python train.py --hidden_size=512 --head_dim=32 --hidden_act="swiglu" --norm_eps=1e-05 --rope_fraction=1.0 --qk_norm=false --tie_word_embeddings=false --lr_mult_o=1.5 --lr_mult_up=1.1 --lr_head=0.00928 --max_seq_len=512 --doc_mask=true
Each number is 500 + 50 x the weight over its row's rms, rounded and kept within 0 to 999. Layers, rows and columns count from 0. Numbers have three digits each. The size before them is the row's rms in percent of the matrix's.

# layer 3 MLP up, 1344x512, rms 0.0934, rows 523-659, columns 96-127
099:461496525460520516527568588525460520446543520520550516548572532525548522447485464461496502487558
095:499529626501559498459500463440498535522479576518538540543508472495529476510389514391568504512490
097:514461596471471542495576418465555487488464556457573461420570467495453466449546520494492437478462
103:502458453512515496528477518609527465589481467415474479558473472599463502570440536496463428433494
096:410480445622543512623485546425526565538510515564463512471393479462512418439522505481539474493500
102:456441472504525604478445483493485537485485620611534469536390490422557589494441472417549519499567
096:422528528517457553475513504554459504501468449454507486449489503442513441525464475547526491555484
101:551535477503500443532445462457513439591448466506560541529441521458587576467508488533425506498500
098:502490419489461527642585514525464449547422536611446477530524455404623457428501530359517446468536
098:487545492561529396566653478443530525420494381421561476512462559437584505457479583565594531475535
095:494506502409443529511499479471448577513536448490490476472469480441450522449532499470516529465553
099:442423514525566519476536492502421611459474451468496473518555466482482562562576470457534485500472
096:543490527513432506419496542456596497527545486507504439447488530513410451452462518467450477388504
106:602517412480475519400516487546536525463514578465523532443529549539487580489414523444520517476464
103:427578461534440512493440500484509475535511527534475501523469555450599491491512402572575536455547
092:498415584559546460462500432489584508451543459438466494390499440484518491455415489473504481452512
106:485596475581530518473500529618514524524476558555439504482583502491458525512498579505606565448532
085:498562523563505490583564487462451389515512424536515486534483454437473459491486541552495460515592
076:408424479486445570494496492517509555483451568417501499393456499488586550547540488530478500524553
103:436579515584568530478523458510412564488581489528476506442487484521543537500456488489472495567504
113:474537605510457536508462508550444485551461437527446504545467525563444557596435563501534553591495
101:496625480515521525470511453498476434463464532468440529450565513419478555534524503491544503441490
099:432501460599471443575455483541529417480557415516546492491571502571561393535520511493510396467482
096:523473488458442532428558461599379529454497522538532474550506563539522573493487450495523520502462
105:477527457504569438573507383534484477467371502535502493601512562534513533498542488571468463547461
107:554469487428573602493514427520453417599436508472548500478602516474515488487543524544599432466516
096:506518493441524503446580556474556509558505562530566464544559472456395527538455484470519456554578
099:498552474551484378538573460473483425601395533581534480513542456605482489554385488440505565527508
100:495490463445461414535508400599569470479526533486457454538496416478540599495470472524386446358493
093:439537572473506536498440380533484528490475519452594490478482594502555485537446483501493479533538
101:520539503498475474510513484488586565460498484454507475506490513591419431457505593593554509505528
106:478478619491482478484431487551575461501516536497350492467615420480542567547510619516607492432475
101:506532578528478533547517559423468417416616490500515577597569462557488571469501412467562469578538
106:480469511427441502516421482566478492544528494485500379583514495507450528478505573513482561520482
097:603459516536485525517510461470508523478483457526535458405529533508507548544522575501502512533503
090:557519421544607532505597599516551497504477492578508561514534463545583459432469443479608519617431
094:531509480569460413503550526509428565533465560546529510489541511588415548492538560458599511552505
103:515559551493431515524537551555479515544562487576429537512486537452494450553504567511494478510505
103:525529511491499423548530536499555479504506602584457433464399398473525508488496409485469469432486
092:456492543508477512473440582412557430507472463491505453487482484507433541559560554485573517507505
115:468487497543556457468493542555554489438489440459528459495592494452462467556480464484425504516475
095:543493470568455576435469510592462461595463497491537555582566428534545513366471517515488518572502
103:488610501513530482470482436510514466421456542459530456400490521519464486453546541399515397563582
102:459555524614461455559560583581518483381538450476498500518511485556527446532502529576478510541471
097:615418463547521522552460558493483514517474534541553520509469465481616542500490451529523544432400
100:402511509512376477461512447504451415516471552483488526481524418556541469483444453490559451463505
078:444587443548502582498513480534454555532518485512392495497516547498488507507443528435450529495616
092:550455450569502642511456539548528491384469553614514428550495606450550520448571391478472362493548
107:460559622600443503520577483417592555478471442424614452490520563491624486550517489513478517478529
123:570517482437431486472399515537476432438431609458486509474545556446496484528523543437407542485543
114:453586445514632484546434573459514594454435422460437504568487508486476437472411508525491450419461
100:498502545520526408513468537466458577529502465542483533489403465479528515596428519486518342354502
093:423472486523533464488524510574504509526433407496506490501523491517422475450581468407396530533510
080:456515525529509558631406580565501573495556484508546546543483486405492475512474457504507494498386
108:524483504521568482397501488582544546507473573461551531445489426554468452516386453597480527509487
108:453567482528608461546523627600538499480508529517533463460457528454532449504459475399545423566516
076:521513532497469497472454408489422507457565568542458463505448455494464474542488414478504438419430
095:574489510494524472529499582586516447420507566491452492476470489478489510533483464505569500441449
094:576506442445486514537515504487441627493497615550472484456543487512486482601529569585439474452571
103:598542443470439515478596517504456470460531458522526496564489437503450438532419539584435488455533
089:484523483600517526482460418614445466490495541556499516460433495467604452474483463444582365419537
102:483452565453434521495507464552459430495415513470484521557517561545500539515484573672479474492620
109:511499459492442491521461537478493515549586480511550495518507447414474533566587469476497561470580
077:594490613459526503525503439504502527513536465428444440518517419480409516584493433477623555492492
097:466431442392488496529443480477590465523499449473521511593469505512516432553592445434523487540568
093:553485544497431550474512538542503523545446532455484458493522484458354480424492643524411558447476
096:440452494426583568442491443472491535452514461544515515468475496536483482537396518452390458485509
094:426540579415471492529486506456440542553496530444614580552569500425479509493474644493484490406503
102:526588484561537462445465523518440476463489459511530476582501510388419491571570558493483363514516
099:531498441517461429527586455456479576609518446415513523447426452510476497418495528451491430470554
106:534419521440515506440539502469534516474446469516434506395476471428520514461560517448421575463605
103:549423538494505531473492446382456427496573585473488539565501420483498499421494482448457522482583
085:506482578437459509512585589473554467570499538496547474565544461527551580561497508519423547419520
091:575431452529579468497430514514513597482540647556485468552532434523498547350500449486516490452525
098:505498511475558506446469482421452529514505556477512539566407551457537407452463429530524497508416
104:481496483544543477517554547474546481473533558579587429566523476464535435475471554439469469478518
099:520437489534523474451520462504533481510532498487445401505489451461463500517494522639520504449543
110:454372412473489551478430406496592556415538478450553457488461395440509536527480571421492560474387
101:525570510578538558529505519542509607504455610482436441461555515490550473494535505441611583407478
100:509507502444606481411450530577555440460489421419512474404535586436455365528555518465592502565539
096:488417532542448489431441481461483539573600521520504422549667402491464505490510578426537443478531
091:491489503510394490431501531488450575507536461468519468543466499522370437421478407440511472502536
080:509487505490494452485489570526604455519505467595463438545487457580508474459527552498489457551476
104:523541493440548517517462593446479453486555528449450526490493450540515486552506506464569541473552
098:510520472476514523480503554485563469499516491435479519615466502465432480455416511457459542509546
101:465449529476483453561384555441455473567439497468505467507538484481536465548539532555474486598576
105:554458497583472525419541711481465525407429545547459403550542546476491508443499572596500380493506
098:564446455497538493470410545553595532537488537630443485520500490436462535493534502483461382491433
094:465520477471502454524519539522464499473513429495455439499552397537526479553426441505418490607503
093:616555559520541551444436477457543468535454535481511526528513417530474550554473522573533501496552
102:432514500448421507599569568455467538531504470496498526540475485629485447489497567493479497419584
104:531468570426440547542527463555461449470500496459456531584445567521590450536513573485550517373451
081:518497487605562457506463553488549518479504566620581568498561531506557450487511509589500569490496
108:496543478498456588537638506453429578545487444405536506497485426454542590416492542510574508413435
106:502480489457432579445582431489509428510561506513484540508510442405533547481520543512476444460472
103:569520462527508512507407560465499397470513504494624502561607489500504531527518499490559622475518
106:565503524474477546470500493547524495393520473546449537543585394506541473537502450537518500481525
105:581479511511547516525458441515500485472525466494577566380476551505446460392483545533480506498491
110:547409463510494493480475490421516406527429528469456457617510508531499544491582457507504450442510
102:521526408487581524432547518452437480461468426502474491434501444484454549495547443600565489496428
103:484486562454518452462453502511336453472544524478523482584488482464389482549514511534494615553532
106:455454502591533409507583505505475583465509489533535488515475566522569385427542554424483506540527
100:444527526454611403537511446571464533488564479509507525573502531536583603445486574469567535585488
089:532469492481551478540431490484476544568556544563575560488506504495504452499519545489507457536644
090:555475490518483442519502524489506566539494513521438373454432525508615525476561518473425510487541
092:521513457501498406596572524453574493576503576533487456561525498510446491546430443498458445565493
105:514527578502481439544492518408396479444515603601500559421424474485469530498567469455566434489446
099:428492392508490550501433492453451491487516550502468549563581573513529465442533578513474509462472
100:399489485528454428476623454522504503423387484479564457506442518528504508483476485526421466355569
102:486428551527549387484480572594608523505514427516549520482547493455504496519491424532471628568534
103:521386470484477393482424490430512448525565527522450513511566664474443447504564504512487535486491
098:480604404540476538424526524578505504435471493490468466536514464480507413557582481493532464446482
107:466483578487440471600517508385464383540471557566486518530522461517552549445435470468509584537495
101:518510530453399485427511575368492540468429509534415537456556586517496517523468588485550549467567
104:450478524546636432507521517540548439507509422469550544550496493465468555441572438578599368554368
105:544553568447456455469511510497490530484462412518619489369412563551402482502476442479423483448466
102:509486489517526471454496479505507514455479458423472460477437498521449462566465550570515553538430
091:501623481468444541527444546446517470405583513472517455522488476511439474501376499559556472473413
100:449471520572564458522469436621532511557471485504555526527476394545505404516577513402511556571514
097:436547508538415582497497520467439546488475529489527511500592558512515463487497502510415410568408
109:446515413527490478552522504497431423498510502484579417566441557467494567486548484478527609560454
110:520485564471480530481446562559511536522528590507419576553500488497458533545600533526499578477453
104:522461458554481495525567491454474468351478546382486432511493499532532646387443557526482449485439
104:498495526504518579460455499501469519572483475417541545506441520532521503552516463495446555403514
094:622363448459495521491473474480532468515470519465432495546521486531481489544546595492519461523506
098:551519478471494591314511454581541452598521465542494604541463608550470500531534577497497469526480
101:548462511544515472489544468555479516441469555540529440559534543532473526455448627481448500543546
102:439498481460447523444504472480448588485510562471399483566526508499545544494513452554541514578426
101:495497438529545471479510610509513503465571479474389462581527567515559509561542507566512490519552
109:494493540495530561525455579467520465486541422442465508547477475621475538507473422429596455509526
096:534509508454508465546501475472486570520552471482457469527481468471575490453515579542503458523409
094:522462506425445545423460478478641483450452519508475539428509484526435489444488445545476575468626
098:587473494425489489511481476449512455540454528436579497401502506464447415552544515481573489466505
100:449459558469553582510628440434428596545535543543431442465552457512535520538554542516560528519412
102:453476398550495535493462558457515488378515502553435499434499490558490459534487464380501537506389
107:476555514408461477433457530463502514501487513479542510413453462489474468480425609514477487497534
080:497475539487524406615633428471387500492497621529519533534459586550497585505459506505538499596462
# layer 3 MLP down (transposed), 1344x512, rms 0.0798, rows 523-659, columns 96-127
093:537641443512439543493500338448604470474481514549471537490469533384394435547514568493540437471431
097:522563472514499585515506452458552510604434464568549534567494528475486487504440471466471541499533
099:599468504491481582501540538537518482432468400435539565415494479537463432400579557515438411485467
106:503387508518463418537599485551550516562501518481507478522463425484620534540476524580535475534558
098:570531537490435625507480479494461473436488532482556530477504502520535474449501441501413510498539
107:548505528508479544439524556518469424502535491510518583530407424472423502495440518596493470525493
099:528520448506475501434429486428474562488506500427484503427521458495506492529466622497498532444584
105:484494517471461428585517578452577435562537431481608531414501491499570564542525527514574487514452
098:601446492475465417518506505578551464456570523481441510499510539559526439494491493536469532521513
101:517401514506468476448585544538490539396595526519455473550456487519540502486551472473570492524375
099:437512443521556565573578513518536467555496495542570534581475471573420476461456572493489474568506
097:535447560578387509453497456483519431590533464488502497521551519426423551426447564494472473431500
097:551495473549551510436544418492564510438474503526521439563537508474466508508453458548510490495426
104:468509520519550518519452468565488459474391539489519359495503527501517512432447487498577418495476
103:442514439495536452463556544496511533499582471520542425573472480443608551587514477488488481538500
097:522531389552490589406474548427509495516544503421514527492471446453493422547419490483407436576555
103:453488466534458507525500555519585462458434560509502439512470466478457492567484463550441418549532
097:462523509377468496493516512518480540479563523453450585486538553504436484445507487460544478489470
062:597528439458548522502572501476497508477499506529443495470494492526516439574594480462557548536460
101:487518517469477476518523393539478548486451503581447457640467544481604465466592435502459410510481
101:555424511488555495425566519474437490563483528540500468636513562520508574697533515516484538467518
101:478496567589514465564490579511470511554503506463599564453534491547428567487489414481473496392517
103:505455420488442467600493485592484501580453486570481388522582544489544512450518403458467493456457
096:495444583611588476473531529565497553571420482470526479511584496470537578428465443519488518461587
104:569571440485550555503346453454482468519564536460596507577481502451473527450535482519455504512458
102:497572569473478477445507480513595452499558444479475536387523541419581596438436589480496461510472
095:404496488584625522490499527530460492480523561481457526454413472537481523471501373534452573502566
104:481528554537553512617534500578467507462486409621456594481469473423503498563466455475489441550598
101:486636435442610539585604432484528453419585435526426453507435412567420603487487526612443475488413
095:367481477447407501412506470569594487492538482504590475534550549466551517511471560508559454475380
099:417495451551520482501422505548530449484497587541556472480441538485491535534509499504548524439595
101:451590440522440517485563555550487661470551505503531496482524520568523526517471426488389544493528
101:528595510525551504486463462510572547479510503499462522438470663450423534489479523524542569444442
103:468561471543501459473489507610501506564501390480480519492483499460468564477456517496472526449455
100:502449470480414539544536524529509490603489491481457435498506657459491511590469455484489479499550
094:523473564524534584539520510474509470496472452504530509497515457485505514431434428478528591519460
096:574442506531614509504541534488497449498503498634536459541507555537501513495480553596494400459517
107:510474482509488482446526508464484466426435426600523477502500520547513508429517424610528484385587
104:473514413525473450512474460495508518395549395426538443615476507516550453514532443540535500573454
095:483501515476561578462446521448558485508488496528543416390584505488414574518498440579513566456536
111:521533586473505557591512583620519610569537459492516568512509474486548517445472404512409520542446
095:484493415510515396424619530572540519621556483406498506599440540506489440428503407515458436425532
102:433491460474487446412405553493495561484430518413479411403579565471465495403504583448522550423520
104:506379531523512572512547581504442530435496478478544507484478514450461466446552502446523450518459
102:581428519536549461479537552522417528516610497514488511546550486491463607442534559558455519470527
101:501581504361500446433515561517465462465458437534409462494515471437463525503542440418493517477505
078:596527447508502452546472472463622433379560413493488474531548442460546492437529442526444537519507
093:566503489500494467593473508424472554543572513493470501489573512492520500586515510434532520527404
101:542478577463481528542594541620468477496487506440538502482597490501503462530396408533541561418557
107:560493591500475485444455543457530387431421514505516475448596475498468505515534448467500463506552
098:501542584433504526467569517480451514480478572470507487452459523474479515486447487449499514447452
098:454452531529444456527527491511553501497499574478533549509470467512514610566497513585473405612463
092:422547547484502520415506399517572445516524579569498478567553534516467467404531556513504446450601
083:464467488479448547550522499572496500453520453547493501409567537609465467498485530512406434511519
103:491371567454535548472590492419556517464599490526501479450543497574403494307431536480509444480407
106:523452557503558530563576543561539515438451501492459550495433489466500448449542452536551525418502
066:536533465501511452532546555448520462430485453607436426512531530482534473492553474534591582577523
098:557516502462512476563485524504459548440399529666586538485608548545557435518506523460514492486562
094:533549391433531477480511503535576420463487570581562465472500469539401467687526436452402496559550
099:449547491549513521505517502538447512498433515457424549413534546426483516445548522522606474491459
096:515561557570516465512470377589429471436515551469485452469454486533480513468577486489525461627467
102:482554587448612480419542479512596510499560533451453462501497437504549414532459553585532490537538
105:541498510516439569538539455454534349445492496456607536494480474475471463462579389547579523474513
061:477476599588428577460513458545487489581542533489515501488433541509551560513514458437463444444463
095:464515564484468424449431571537509528555491503397513481577515498447506467561527579492492470516449
096:454535525467526572380485486526523548422539497533616527454524540534526498430512464419445481583496
101:444430388453561495472466447462495577538462454564459534471522555464521518571399547580553553323443
100:519525548555456539502475487480540480560491506420518463423471502469448452477494523465509535474472
104:489497479472470446431501487494503555514388479546428476519648460444498431476598510511400475508543
101:455476429505485514472492487492483559527418466391455495441465574508522474448502470429476438484580
106:521563448521465531485533536545438596420504584478533506436497435544542496502543536462451463519456
104:418593521436431503446495563446435442450532556506496534455452541508450473494465534615485512494513
094:449511502508510480550574506495458493606526362427513474589525453560505551486478528493481545536508
087:576501561595405494541527429482531505504453546549482533543503465482577547489502473543506486483515
100:508476416639490491502373538517528488464509600503503529500533416589495503476543511494476516567485
106:488484521476493571463422532515548530444507456501570563558538524432511605478465555554496570493510
103:418469501522474529520494509440513485521518443463558444557538534448461550576596442520547544526443
106:575470440532483463503483444537499500408382550562525483428462424394424502547487557382502583474482
104:473507526538493430428553537533500468474546532548552535579463565497519495591453532573535540535472
106:450546484459410544505457406578467456497522460533518491513467460561436488492502491430507473456516
095:462579511528380524539538534546489451467490500467523507454478511403396557467487518458398486528533
094:535503497429398465545554506443497537568479493471593477506524519455410487480498517506484469572446
077:435490530560506613485521556454553535399457556477532497503480410465531528397515527515520510502485
103:528505493490546562551403590508498478472511499503512425481480477559538440348506512471479528443584
098:463447543441500488444524471412392602552441439545534516417468532514476514561434506429599362431523
103:510484409439509516544511501489405491493556605546580452523456562518470427439533436456487515476504
100:455543583501410501435532449467472380550587489490493517487499529529495481493417546492488504452527
096:548490433463454432496603558531476559503522603490462533519548530446450568533526501478456537509531
101:512479483496525450443522406409491609566540475520488506513429518435467478498485492422487506561502
093:492469517466446433497482504422494596436419513499451445581549471510501446478478494489402494403604
108:484423462450439441489550512561534451558531449514484488513450444553491473524536523458581496456581
105:450460521501509572532473510474496454504484505517503536515522428436510519539572502478499489518543
084:469520489517440541491518451492502473537473434543426482470457427444516498535583520435451476502552
105:421466454564433431530479503439421532548499549385482437484521440545565524293493463499626471504547
103:525418472462501552562546477474450479485498581539491529515513472470417519555454507577448442464565
105:521537467572463477584465581473498486502487510485500474529525413422471425541510483564525511536427
105:463389553499474497474600500372542558491469442538496483578577464456471459420513458525483470427439
102:516455458499539462542460574434491413432490488459533482520551509508505475449558530480570522481479
104:540552477516530556550586436544552481475491468532458553448494572443390547494440540459476599454513
104:495557491450538568433482567385514522450370464465482498560523472483527469492516542535515445505442
100:446461491517430420429563519516520516580505582430604507464421461527512584558551511488461495539581
106:439491516411490484441538510473513498612426548551532503521403465518508611638381447425513488432502
103:500486484464474447504530460458536497548560543496543477493378535565538462429389521425468514578523
093:413489580424423539460555520495513494485511615459557593494499566527481513446462514464445435414445
096:533447513546531566417478532509454454442442530581501514503595527539498362519563481476530452487512
096:374442481455567503480413403453398542425528337495441417513554584561450503566484607510560493474413
101:380547561451528496426440577559450559505395506450444478463538524446474502424547497467444490528473
098:486580510485567436481466470516463538449505427544489452503475476498586473475436510520533478506553
103:501481485535422509518570517460453469506531571489577490462476560531573570503570501498492517464494
103:506485521469523449487539493560484525521458517491544494528494413499537360524480485494555578458477
102:505560471559544485432472478511532449523455503455549515443447574509562480503427436486550543468587
101:408441447530520494461508566457464454472464559580499513503375474509440493586502566478520413514510
103:588531484487431542523487516443479493504504451442488432525490474435546551375447415461481556573438
100:425516498567476490565468569571559516519471465559502554538516455483493586502547453470547565523527
100:500515483541449510534472514466563545462396565498436491515438550533496445500494475460443560617477
100:511471495565505518508555460493491504507477549468449505449605538447497449407448463436561522527457
099:431556430478515486541466519453538458547514501595484508560667487523407512544481505589632536494574
094:590523473571470534438520497487577423451556487527465512525412477518582467453589520561447535475383
097:457496464578464502595570484513465614488602450523496551486499449412518585459363474523587595594556
099:545442478502532466510462453271596474546533439505516427661443488499558500494507497543559483538546
108:408485496651502505465438498466480405430496468514589513515465578480448667494505505483513436418492
106:507486505539456529603502548371505482526384524509380572535530543513528531529400451441482496491476
108:607487548508561513489537455462497446454513424455452406522462415468500518452547490456571558469536
105:519508397496466504504475466459430533469518544492466456536454466524550507584480573478425403515479
095:487562506484519512488546478508552460470524594478510609483508559542515567544572485567533416496535
102:525460468607550603482492491521518496529525404570506491539469532550457478392513501458515551540498
097:488571476475527473469510467540484499483489484572426581501554561487532541464533533502501423492503
101:488495510468470442527475539526554438592498449395534489540465559462511594558538560473467537403450
097:571525459494430575550479531551488492413436600460619414473394461424584444516476456505523463561602
106:405504539452491609459488482524542473423526517445467572478422473580540491476501505530518503538523
100:531473475521518545442512434468521558546571545501502448573533515492423423450500587466421547583553
099:574556499565550610599489499490498422544534472507552496490499483511509463493486507530559479499433
098:475504429514433470504462555487479486510490559571418491582548337489474561487489489376475427571603
104:461459530530518547585507455560540526492491407541534451545446463481474532503571481577380557522523
098:504474609456365571444513487498529417467485490513443530520417484494588496525458489562583472459456
101:568616529489459505549484495489570423496448594521455573503477463526522558585560494446505519533462
086:571555507508496539356445483540502466516500531503461493547546466397460515554577503465506570436452
# layer 3 MLP gate, 1344x512, rms 0.0896, rows 524-660, columns 96-127
103:521508515520475410464507581523503478501533479548408446516534425595564475481528525526466520540564
100:430487461447455442516521523607462544451592494436585452493489560493525393560510434459507507466575
103:374531443470497569496546497439538531430512396541552504524488486523468460552492460456525438505480
100:493458617469408540494514509486532445498521457544549502598386635557428464454533523584481484547573
094:567527524500474517498499495410484489431541389505429505473452573482527466501497536483532527529463
103:515427511615509539550494511588553489454553466445549498535400438466504544460624413485507505442455
102:457537553450539444462533516477545423448501476524541497578484458454541502375561499569444484538592
098:499486466491496602482556502448458461524459513565500476490448461464489521474499460547509539573470
103:489592589494421447505563463591570432527535472551473510572449500496432567459476480492522521481514
100:466466507506490430558525525461388546543626470540568536506552409517547468563469559514549481493469
097:509587418524451453490451536467546500541499540464543541485475457577600569539447483484546505532595
101:510439514529495478570461532586583505454511587503526412472571484588537497516541481496415419490512
104:412542498497482438411598528498495452513506593533501535566531547553560433475511501580519467601559
103:533489517427481552489434537495584451488459507455468532505504580581486534504615526607463469512535
092:530518592541606550505513425518488386407507495514554457484486553384508445431527493515484489516388
109:528478498549615533495530521422442494534546515488456522505582464529530572529524452520473569483551
098:497535497479518561571540474405448514495468431628464535463486652544486394522548471576487520478478
059:509563510448530406492473440449434465504447502548501411543490504478459466545518478465485451460509
098:581516527467491532496491479498479464639531502499571465549462450519539464494433549450464462476576
113:548582441456525546473500486432433572513461432478376457495480461535447439513479471612528546477533
103:527465525563506535525395462423571583494508454446501495447456513511455506417457456449486495531517
103:511503478415446556432566516523392534503593508562482554507511535560513585552453555472469475555430
095:490504405491509477454543485558527520538480546532415399480481518514455578463416515556480479491518
102:539441489527593577492511600469450462540433539502465466402511513572461475499547528546477542514551
101:592520522522578501575480518598520470430505439533462476485477431596482536543394525520543412548544
096:451460540529543467504561510527467422502483411439447575368477506577541471461495524491419477526516
105:563479510523415519527485449489452568415367460463449469443413465493426484423473522430582523460451
107:507450452510491490481597560453411479563530529514442469428444444605423427470520536443482550534536
087:576497487548488553554484471583428416480553546433496548398500412435489446495528500587489553509588
098:571440502551522562523504452484514550470412536501521475514562443519472496498506471507482516550517
106:495538427575508551525588503474489546415522576540458523550456432553635556486500497602430505590508
103:585399446437479453468485545525482492485562513609543460472526483568549461564516473502496501582588
111:432514513421537471562525483490550474509439476479577507379550608466472459481446513500431496436518
104:645486439397418458507547531463610489588460537544520412594574501573425488543461571545473584528487
083:469440471548482484532536534553513443520598493517497396508510461517541476447514440572562503560488
096:585515451424423475424352449495550540470472551495474447554520528451510516470517621526595396551460
103:438621538460453550552399449496411477538494525531572494488480583521465536547453577567527509446539
105:437484565498516466499449471575412482488530460548542477433588407493467439545506450530536493525491
093:482561527548423517556509554472537432515522506626546544586528453541450490541481483584539451436554
116:545548447458560582540517496484496527500427556525475524472450571433481471495513543455507497463455
092:490470589523468518419463549513429487489507515531510486427453471537509509532406556494448529519459
094:534520455465496461408454533507560477496420422353554560458507510449531425524455586533537515506499
101:491421477475487457487508422444595490491442476593515522510482449450463491449464541498478570551485
096:543451497491520405537417469546488462547445433466496506507542516484554409452487515462480504433491
101:496482566473581499512525468560449520476491488462495558499557517442388461482525526475443557528527
070:466501562452535478582526473497543530553567528442481448602424466530459401573520404529444521463543
094:504541488532656518496486491606503537569558496595541417444497457435537478474451424451443523488546
110:492533479598589463485535420399477528503543487514569509570509368534524455575472459480454438476442
108:549467561464496470551446488567523500543454491588519471488494448464525500505533529424511476648414
106:591551576331558529465497598535580509490472518455468503532429534455377447552417569378508529480483
101:492586494454562555463591512581440506501523414465395563517466384534482543470454475503464554438480
083:489560467513479482519428507640474440462507549525461551485529528512460468480498466425459489481551
076:548431509592445507551520543441474536457420504625453565573440563524551411473409507499538608494527
104:488486484501476510627473412555483436506433549568527506538494514489410503560502596537467481569442
088:525530479504511486535554508485485496466472565524492463546533512548560531583389529455492390559551
055:435490525522485533513506504554526575583488502427505574498478479530520578473519550482389521545550
087:521549453594540569568512498532520497642554536430408517509524508409448528479428482568546581561477
097:496538509459505462499546528535552590597477470496447562414486430481532518571597510642516527441440
105:539524406467480397488564494548492545525501429536476510473519458483457589527485484473515588584508
088:470475436419433579521547537436494451441495552583478449578480529509497468447567507520481431431399
102:533512498461487577541560477516554456571447578509502464461507520471466547582486512494363536520456
101:556498512492542549403446623564490517422466524500490460530452520530456480492502402526478478502509
055:513551618435490398479475504466511554518585479461525525558479456467570559583548471574541487564559
111:431451533418497614542510549439570520498481530473500529450555623505577487522513525503544550490527
101:497520496520436448494428456450485491441438497447579492448508442518448558471500491481480573575469
096:519485492489436440488459429530525411419496451431577417579591373493572522479454481527440534452531
102:536542450663476509537488445510573494436432445503573469566469497533478536493447500522471479596417
095:587530516500521481536475468447459511488550437479457567474498526467471355528539530554452510493602
098:533506534474606555532551473575520526471573411543403502471586405507582475545533447448490502582437
102:522527563510531520480537518497444519409436490561537444511494540512481510468488553460429456574582
104:543483437449506400492407474423447475532503490475538438468377471455489477472506438584528550534557
081:519498452483392466431459466356478450471517416525520555510534544486526530438469505506559566447454
085:454510531515494528595551532593506466490552496601495539464532568493476411525533521508526493487518
098:426632427473493472475482496550542482427573413538506532461441476504440478493523450454365438564515
103:531457529504470515511568560573523461558426451516388575402453499533511493483504541521554456518576
096:461492566457482519523476529540523482407550573435498467477498411437540552504491530562396496520538
104:459610507517401485515496467544518597458563525604489346486418464526406510478447393455451480484433
105:466619557400501492560471597384487567534480563475478480473401500548497582552531519435453458477572
109:524502603563545600509431482547461437544509526499471451494503545501545475558565419433558533535441
088:507481523534508568567472419478467538509589501503426489528480517513468498454524478447601531489592
090:461420481532595482541468456493514503453465524532498484461487536563489550613391541578538546513392
071:485437502477531455526562548576603458549560481444449512484545477605445434603568590503549496518494
094:499543441552454469519526446494524316456496498471420481443526480385472538389596503492477465528510
101:554539520572474495477553533444489533500504516605461383489466543443441434474462514486498612533550
104:439439566509492516415586525594556505374497415517517503607443446541547571497536470488490504552568
104:630520443524555415473537547587575474471475491510451522594481542624456529541458473460573506560593
101:576472475501479479505403654465477550481420466483483474569568521547485554637593516455478437443503
097:562508404493611506462537496469558590500538465491476533530431435524513563633535464458506459428489
095:505576593437589531552463449549579468550557478538522490548560491458400483481548419498534548518425
095:527455446562496437443526517539516483458498473469450462493484515452463532540493525498539533488516
105:475459521483561579480531452451518409468560495462479431540483478538486513484474657451455631503507
076:582545562514469439518490442473503516486531419405466426496579512490503562502482479464554493559519
091:524451516527526526497497464525569579416496530524457530491538569523485434457594456477356550571531
100:435430521442517501595450598478435439458534557535511441522480447574499502512492529586518545492485
095:534476412513512433541516550422524511466538519532542470518463382460444543529600417590481468502483
100:517574504465427514420576541417523409478492477507495502488520491513439481511531543514517411581422
100:522658450514449576479460528483465510486512463440507604425435542566465436510546447614439403463485
109:502531502495456574523525505474574502496547457538493501481303368530465521423432522431500528584538
101:541444556538461460581477479491571553530531523587456576517521518479536520439638524474499481527524
100:447531607492585472598586579506483453503593397519442501516479492547453524498513569520556547569487
115:537558558586504565531501424429526500555557505465525516460481453432451503458437425613442474524464
101:516468538499429522554554500534474502448541380500472445440531501456438451490537466485531467475541
081:466490488540494488517506573480394611468443442531413512480519466514509538439470409481534441514484
094:536491465493492429556482583525455463482471518566457491549493579518515486537582410489481603549566
093:473494635553550545504382512504528560417433481420448554471426451469481514492496459458532497596567
106:609537457511562463542474564440437494520540409479451500551508513501514517453524508437571578618535
100:479489522482512553540450530499506490470536503501541519442555470467498584432512430501474477546429
105:507421504460513477510431462535520494494506480436501503603481472407531448473488562579462555491520
101:461459544468523440542496519446561582507556540619512531455504514515481568501581432512507612598576
103:556510536460459528512534530460447546505493506556389430517485480551518500380433505504539487527553
106:508461496510571551478484465481521481518506494499572412553516473463486542549505560500549497474518
105:547543607416533497542412474512572477550447462551534560479484518473518469408513526474534501456465
102:594501477564526474541547491478453443495489496603438513552504469475476524522465445519484502452432
104:517459446420572460519415496546441496438563500509492537491488403498557506653491603558466595393475
103:519548559479443538435542511457454589416496551566476490536500483371517493544478536400515469567569
103:471455502442507487512406436414403534481509503466569510506452500533506580521475463523502571504466
094:473408532458461532454493540463497449485517498508480501488488422494556428531460555536485494497524
101:538469466501511469448536534602503458490466409494452572505455557465457526508416482450544536454537
097:474535490497633441539520530438566457571405537452511515516506499561541454483429508446501571471415
109:464499372502459513536487434497548589609536491498495450449497488567479401458405541585377475514511
113:494482496477491515484415445463477466503510489480570530462523527545559424554532501492604510529498
108:519501484486461448602544515552400499500478533463511568479532380486420404544553524500593449462436
104:511577478433485505401540432523603431523476415599458507414506602505472441548494530462441491552486
098:512532480568472390461519442542480493529537445368498452474472496564561597562521483531530507518514
100:492426479466514533527499638614482462492533595479503410519473508599494400471516549538580556551468
104:426489534420507395507477488530471537466495478574517517511480532561521480465500489466551503500490
100:571423499610475524496509524507484457498459501436530496539478458389515537479566533514475539550505
100:528520487509550441560567548513485519515419471592511481483540522535478433461477456477420501553419
099:575512431385556492509510522544466448518456552501599534530527546552501545462481618498435435460515
105:460590523550505475497453502423454447395498533514491517474547553441583482516497494465534462486467
097:639528452573515578530440408553586466512468486524537562568492505410461518554414381593450507460465
098:554492542522492465500563474519428476577528457589472428519490561457438438421508496469528349527603
103:548512467505431487469491496465531528478454414469517552500545532544531432435404474491521436552452
100:502587554520532432504495494584401431526484459579525466469633560472401521521396519583459485448585
108:555432469515458533471513560552522502585460474482553485469501571462538561450580555460464494523553
077:476585530500564480402542521540638493462522466552470517495439407467558433482487481537411480461496
081:539540447502575463460500405563445442518454505476476571538410430490539488570517430535445534447507